Weights of a small GPT-style language model, trained from scratch on English Wikipedia: 15 layers, vocabulary 3269.
Each number is 200 + 30 x the weight over its row's rms, rounded and kept within 0 to 999. Layers, rows and columns count from 0. The size before them is the row's rms in percent of the matrix's.

# layer 10 MLP down, 96x384, rms 0.188, rows 0-50, columns 256-319
097,152,211,239,219,187,216,136,176,193,195,198,194,170,199,186,165,228,246,200,179,218,220,162,207,206,199,197,217,206,199,138,226,167,183,240,194,181,220,170,226,139,176,198,220,178,213,193,219,152,189,220,175,187,177,238,247,220,206,211,185,240,204,185,194
141,231,149,235,258,198,248,237,158,150,215,173,217,208,238,170,232,185,214,198,225,174,127,180,165,183,177,205,243,202,233,235,233,181,204,210,202,182,158,223,225,226,217,228,194,210,138,169,197,233,200,210,228,185,206,175,215,209,226,234,218,207,161,216,221
101,227,174,204,191,195,133,222,182,223,220,152,186,160,188,171,169,207,203,214,205,189,229,241,261,218,140,198,211,194,220,225,207,178,243,179,235,218,239,178,181,213,172,242,222,226,239,189,231,164,193,194,170,226,235,172,168,219,161,222,223,114,186,267,135
103,205,190,247,192,179,169,239,176,200,141,210,194,222,237,223,218,136,210,200,198,202,202,137,173,220,164,221,179,254,219,287,268,190,181,181,189,187,182,253,169,229,185,161,138,147,203,187,207,202,179,224,156,176,211,177,183,131,219,222,147,171,219,171,194
100,190,208,259,221,245,213,163,154,189,196,171,183,163,199,197,215,144,190,141,216,201,168,205,202,203,149,181,151,176,215,243,195,198,217,210,198,202,118,243,224,180,181,229,230,161,165,160,182,200,207,156,211,205,178,188,183,200,165,202,214,214,194,210,152
110,168,246,195,185,242,184,160,205,225,169,172,187,205,171,213,191,233,240,203,193,185,201,178,228,208,214,177,203,211,149,210,210,201,173,203,205,200,188,214,221,213,208,186,143,159,238,259,171,183,208,166,203,190,250,236,224,206,193,182,185,231,172,204,209
095,155,186,227,234,196,154,190,244,201,208,218,252,163,250,213,220,192,203,188,218,206,173,239,197,196,234,223,214,181,229,179,205,198,194,187,208,227,223,185,176,224,223,172,207,207,170,163,234,246,245,193,232,208,167,229,237,248,240,218,200,206,210,159,203
101,194,164,196,225,170,164,200,223,209,197,236,200,206,197,209,245,160,121,164,219,194,179,202,188,222,207,222,235,220,245,275,168,164,192,238,237,200,214,141,197,206,203,206,195,221,222,182,198,204,212,160,145,191,148,190,205,234,184,194,201,204,222,247,216
099,180,171,220,176,190,170,206,215,222,247,252,175,174,193,195,172,218,239,173,216,172,225,190,173,191,199,205,205,157,181,184,197,225,224,214,188,203,221,240,193,191,194,166,200,157,209,260,199,213,268,188,174,247,205,185,138,222,192,219,193,172,208,171,209
095,157,209,238,214,205,194,180,204,197,216,151,230,212,191,236,157,164,207,185,231,222,166,163,190,179,188,197,198,214,220,214,193,247,250,220,213,183,195,195,176,226,207,147,151,178,285,230,171,251,254,258,214,158,215,222,174,193,211,181,170,208,152,182,230
095,258,166,232,158,217,256,231,275,249,208,157,180,220,224,208,234,197,209,229,258,216,200,183,200,184,238,177,190,199,249,230,167,160,246,209,175,213,187,216,183,238,173,234,190,229,175,157,186,186,196,191,195,223,174,205,215,211,224,213,159,175,215,169,202
109,211,175,240,182,241,244,226,152,212,192,210,184,221,180,212,253,204,216,215,191,189,200,203,220,197,187,187,224,174,203,244,191,196,214,217,186,262,248,187,201,158,182,200,175,259,190,166,188,208,235,205,213,215,226,235,225,187,251,225,222,230,164,176,172
097,210,191,167,104,174,208,235,182,194,203,187,220,154,203,184,182,160,194,184,218,163,256,185,218,251,232,185,202,186,158,247,227,94,207,267,176,180,183,148,203,196,216,211,145,201,212,208,175,175,172,206,206,177,155,194,253,152,183,221,196,170,206,193,202
097,261,191,221,222,187,237,214,201,209,142,205,244,228,192,224,208,228,191,213,225,232,222,302,225,213,181,245,159,242,167,156,232,204,188,237,195,162,217,179,207,186,207,200,250,219,193,229,152,232,219,244,241,234,189,151,205,172,246,248,190,244,206,191,140
108,96,182,162,218,192,185,174,180,204,193,176,185,191,182,165,159,220,160,148,192,197,221,209,172,185,281,190,183,189,185,178,153,194,180,222,224,175,187,244,229,196,172,215,199,161,214,196,154,141,156,202,232,210,201,222,197,263,148,216,226,175,194,196,227
095,175,225,264,197,146,211,170,203,226,194,182,235,249,235,233,148,207,168,227,206,192,199,217,196,206,200,238,226,192,213,216,182,163,221,181,206,182,160,174,172,234,193,187,156,217,188,238,172,264,217,214,219,184,202,210,250,224,246,163,177,245,176,264,235
100,179,190,215,232,189,215,237,228,222,182,247,166,183,240,187,198,237,221,162,213,160,222,180,175,215,252,196,174,168,178,125,195,197,219,147,207,195,239,188,210,253,218,159,166,222,206,201,189,168,198,211,139,205,233,184,204,181,184,218,188,148,223,217,237
099,216,208,184,153,212,150,180,205,227,178,202,170,247,198,156,196,185,189,164,174,239,215,189,159,178,186,203,177,129,178,178,184,196,179,119,205,214,204,168,197,205,206,150,174,167,238,202,194,168,198,203,214,177,228,183,186,201,281,191,210,175,182,158,173
160,140,247,176,174,202,243,163,207,233,212,209,198,200,165,177,160,208,165,211,174,179,255,180,226,178,152,186,220,202,189,178,211,188,202,198,210,244,206,179,171,187,239,189,215,224,227,214,156,226,213,184,184,235,224,226,189,210,209,182,181,222,269,198,204
094,207,188,185,163,184,219,197,175,206,169,241,236,180,201,217,200,168,229,183,156,242,200,157,168,211,199,184,164,178,155,214,238,186,151,149,194,187,159,141,237,186,265,150,193,229,222,189,196,208,173,158,212,162,193,160,216,173,246,172,180,254,197,230,207
103,168,232,179,177,196,212,211,204,217,150,195,200,157,211,240,200,227,202,197,252,184,242,206,218,183,217,224,183,142,191,193,177,213,231,239,157,215,182,160,153,226,247,203,205,221,239,212,225,240,205,179,207,236,198,217,175,145,201,222,245,166,217,210,242
105,181,207,181,208,162,198,244,208,236,170,125,197,141,202,207,198,169,174,183,223,204,249,118,176,205,230,132,204,133,161,232,240,148,204,293,224,209,243,200,171,218,181,196,227,225,187,220,179,206,219,168,203,210,201,212,199,206,206,213,176,173,196,208,185
101,183,184,193,257,227,202,202,216,201,183,201,185,152,217,233,227,160,248,197,248,247,195,177,185,262,186,142,230,179,226,177,184,213,247,212,166,164,176,246,188,227,174,154,197,209,200,190,266,199,207,153,160,218,230,148,208,213,241,214,229,201,190,186,180
091,182,228,190,186,222,223,194,228,220,195,200,220,166,177,168,236,218,193,186,192,191,183,220,227,178,175,203,215,228,188,143,172,207,145,186,198,192,168,181,178,139,203,212,204,211,211,201,206,175,220,222,187,196,242,210,158,188,198,154,258,163,176,212,216
099,124,151,179,217,208,170,166,206,188,183,174,176,267,169,205,229,216,244,200,147,209,172,209,206,229,207,152,156,228,211,234,172,166,207,215,176,208,205,256,219,158,252,236,259,232,180,215,193,213,202,166,229,232,189,173,165,204,128,137,155,241,181,247,210
095,203,168,199,121,229,155,183,189,166,222,179,193,229,243,197,206,209,264,246,203,163,182,185,189,178,212,195,171,223,206,142,156,226,175,172,234,212,208,227,173,159,253,181,210,217,183,214,227,238,214,214,282,245,170,255,201,209,184,186,164,254,210,208,182
104,261,211,193,154,224,235,164,201,167,268,270,192,193,196,231,176,136,193,223,147,210,181,213,197,253,221,193,177,198,181,217,151,244,201,228,181,219,217,187,154,114,279,195,192,201,164,164,198,233,246,213,249,134,230,207,195,198,200,171,252,181,171,231,194
105,199,208,245,179,196,228,235,168,217,190,220,276,194,187,181,248,194,210,228,209,184,131,273,186,174,172,193,145,195,172,174,193,254,207,203,180,228,183,205,240,197,143,201,173,189,177,173,192,195,201,156,220,246,197,139,203,178,172,206,198,249,184,175,200
095,159,183,137,208,173,242,159,207,155,229,225,210,216,153,164,210,201,214,181,152,219,203,168,186,266,274,216,206,159,239,244,177,139,177,238,204,189,265,177,206,184,173,252,176,185,220,198,231,215,212,191,234,208,203,166,172,258,192,182,158,168,203,205,212
103,189,172,215,206,149,136,210,228,190,230,177,170,182,190,187,205,205,155,227,184,151,215,226,189,210,206,212,217,162,175,242,159,194,196,174,218,206,200,212,215,163,249,208,210,203,216,186,188,210,208,195,199,232,161,234,190,226,178,211,199,191,233,190,217
090,220,200,218,231,189,223,149,142,173,158,224,194,218,266,201,193,165,276,184,177,229,183,165,184,184,202,168,250,203,190,225,187,161,201,218,184,186,196,208,191,183,181,242,176,167,199,225,265,186,208,200,213,198,178,148,212,226,172,218,206,213,208,160,166
089,214,268,229,218,208,258,170,185,213,167,199,255,182,201,199,223,232,233,189,193,185,186,225,183,180,180,190,137,204,260,164,185,207,216,151,175,243,199,253,207,157,161,212,205,158,235,224,185,175,230,212,213,206,195,213,188,133,168,195,187,227,176,189,209
098,198,249,195,197,169,237,227,179,211,210,200,213,226,220,180,224,197,258,233,227,229,163,215,137,209,182,156,193,256,190,220,230,223,193,236,220,203,212,189,229,226,263,232,202,248,184,205,234,154,148,188,169,209,176,195,167,135,169,233,208,236,236,154,217
097,180,220,195,198,238,136,157,173,227,188,211,197,212,127,195,184,185,163,168,203,212,217,212,227,164,248,204,182,220,197,202,173,149,162,241,156,178,210,144,226,197,189,213,211,189,240,145,245,171,202,188,155,169,196,189,225,206,225,200,182,203,170,186,240
094,220,202,176,195,178,231,225,210,193,198,220,146,179,208,232,226,212,218,284,200,166,240,186,202,243,215,181,226,220,189,166,197,262,183,216,206,212,241,153,196,240,256,159,212,249,227,231,211,223,214,167,207,212,161,221,185,204,196,193,200,204,218,106,246
100,193,169,183,191,238,230,285,174,200,161,190,176,181,239,217,178,164,210,184,202,177,205,226,202,182,199,236,196,263,247,178,248,261,163,213,235,226,171,172,196,243,160,202,174,171,202,221,138,169,186,206,182,207,173,164,177,193,171,199,195,156,197,181,143
095,200,196,215,242,178,236,170,166,164,180,148,179,227,218,174,164,271,122,203,254,196,223,251,229,235,216,226,206,226,195,241,172,240,217,185,188,169,215,199,199,216,196,216,165,203,175,245,217,196,195,210,155,214,181,223,205,226,140,202,150,147,163,189,177
101,193,127,230,213,189,251,203,209,186,160,161,161,162,185,195,226,160,209,208,207,221,206,199,217,142,217,186,156,194,215,152,152,176,189,232,162,200,138,118,241,216,165,191,213,169,188,162,150,215,160,159,225,197,173,261,214,166,204,190,185,220,173,184,165
094,231,195,180,220,202,189,235,186,204,298,236,145,215,209,185,232,236,193,204,157,208,188,225,188,240,192,176,189,218,213,91,178,274,172,155,136,200,227,214,215,222,196,259,166,222,212,192,172,182,161,244,220,166,211,157,188,170,240,175,235,143,199,180,216
096,178,201,190,150,183,207,189,168,222,180,158,222,162,176,187,227,212,205,208,173,176,191,213,254,151,205,200,181,217,187,193,245,183,219,187,258,203,201,249,204,174,197,227,186,216,170,201,193,192,242,230,181,213,192,175,161,201,213,191,188,261,169,170,197
100,171,231,184,239,183,189,200,186,199,193,189,211,185,202,246,173,227,214,177,227,208,248,221,210,164,265,215,202,198,226,171,239,118,195,201,223,163,169,218,167,154,204,191,198,246,149,244,253,187,223,186,171,178,225,232,241,259,196,206,203,217,184,271,233
101,232,242,159,190,216,184,230,197,200,167,219,205,227,165,221,223,186,228,173,174,224,177,156,204,223,193,179,195,243,210,112,192,202,192,143,194,216,178,219,192,189,151,215,187,179,220,221,251,206,168,174,158,150,222,164,218,125,151,189,204,222,171,184,182
136,312,208,267,133,198,182,171,252,199,221,234,188,235,206,184,183,178,203,216,203,228,197,227,217,207,189,228,195,213,177,207,227,223,170,176,188,178,154,204,172,189,194,199,205,179,225,220,227,197,206,210,175,229,183,209,131,153,254,166,261,198,253,220,187
099,197,206,199,217,197,174,187,215,222,179,212,248,192,221,234,218,210,156,178,224,208,212,195,161,201,154,259,269,233,237,239,225,185,185,257,187,180,165,117,177,200,247,184,196,169,167,186,233,220,187,212,221,163,176,207,250,181,232,184,139,144,223,212,226
102,259,226,177,151,246,283,189,220,174,222,189,188,210,159,214,255,226,188,242,179,234,202,262,222,124,178,205,160,242,240,204,205,181,203,243,230,216,233,190,238,199,192,213,258,216,219,161,212,262,167,196,181,213,171,263,216,219,182,164,260,172,217,219,221
102,203,212,176,149,229,225,245,203,225,254,223,164,221,156,196,226,142,216,213,222,190,181,203,191,192,181,223,216,231,255,179,174,260,190,158,161,231,189,194,223,174,210,211,223,226,172,224,183,236,223,189,199,177,248,126,158,241,209,156,292,174,175,185,197
094,255,182,230,207,203,186,201,243,198,196,216,206,199,154,172,225,190,218,189,163,215,186,182,210,221,201,215,172,167,192,213,187,214,175,186,188,237,175,231,194,235,165,222,174,169,220,259,168,219,184,181,213,212,207,236,224,230,210,191,129,204,195,233,249
102,184,243,222,218,192,245,199,176,167,172,198,236,212,183,155,236,209,212,266,190,180,218,227,198,200,114,200,181,210,192,201,146,169,238,150,200,225,206,171,234,180,185,223,156,187,167,168,212,172,202,198,213,155,229,225,196,162,151,158,200,277,200,203,143
090,195,195,225,164,215,133,202,251,195,159,197,150,257,188,234,175,217,178,178,175,236,188,261,223,217,152,214,194,213,156,123,192,236,163,186,195,208,235,251,206,212,179,219,207,180,229,188,207,153,238,258,196,176,200,212,217,180,219,165,162,170,224,214,213
095,223,200,204,155,234,234,172,210,233,172,209,198,243,213,219,248,262,190,177,272,209,188,247,199,198,159,176,164,195,197,243,193,238,225,207,205,217,189,253,156,211,175,215,216,174,166,147,183,198,168,200,212,159,255,238,202,161,182,189,225,165,220,227,184
096,246,206,189,224,170,199,199,201,189,216,207,193,182,218,228,216,191,112,175,184,205,187,211,161,159,186,161,209,196,230,176,158,217,187,121,230,200,196,221,186,167,203,204,191,152,197,199,229,213,237,181,184,209,185,183,201,261,179,201,211,247,220,214,185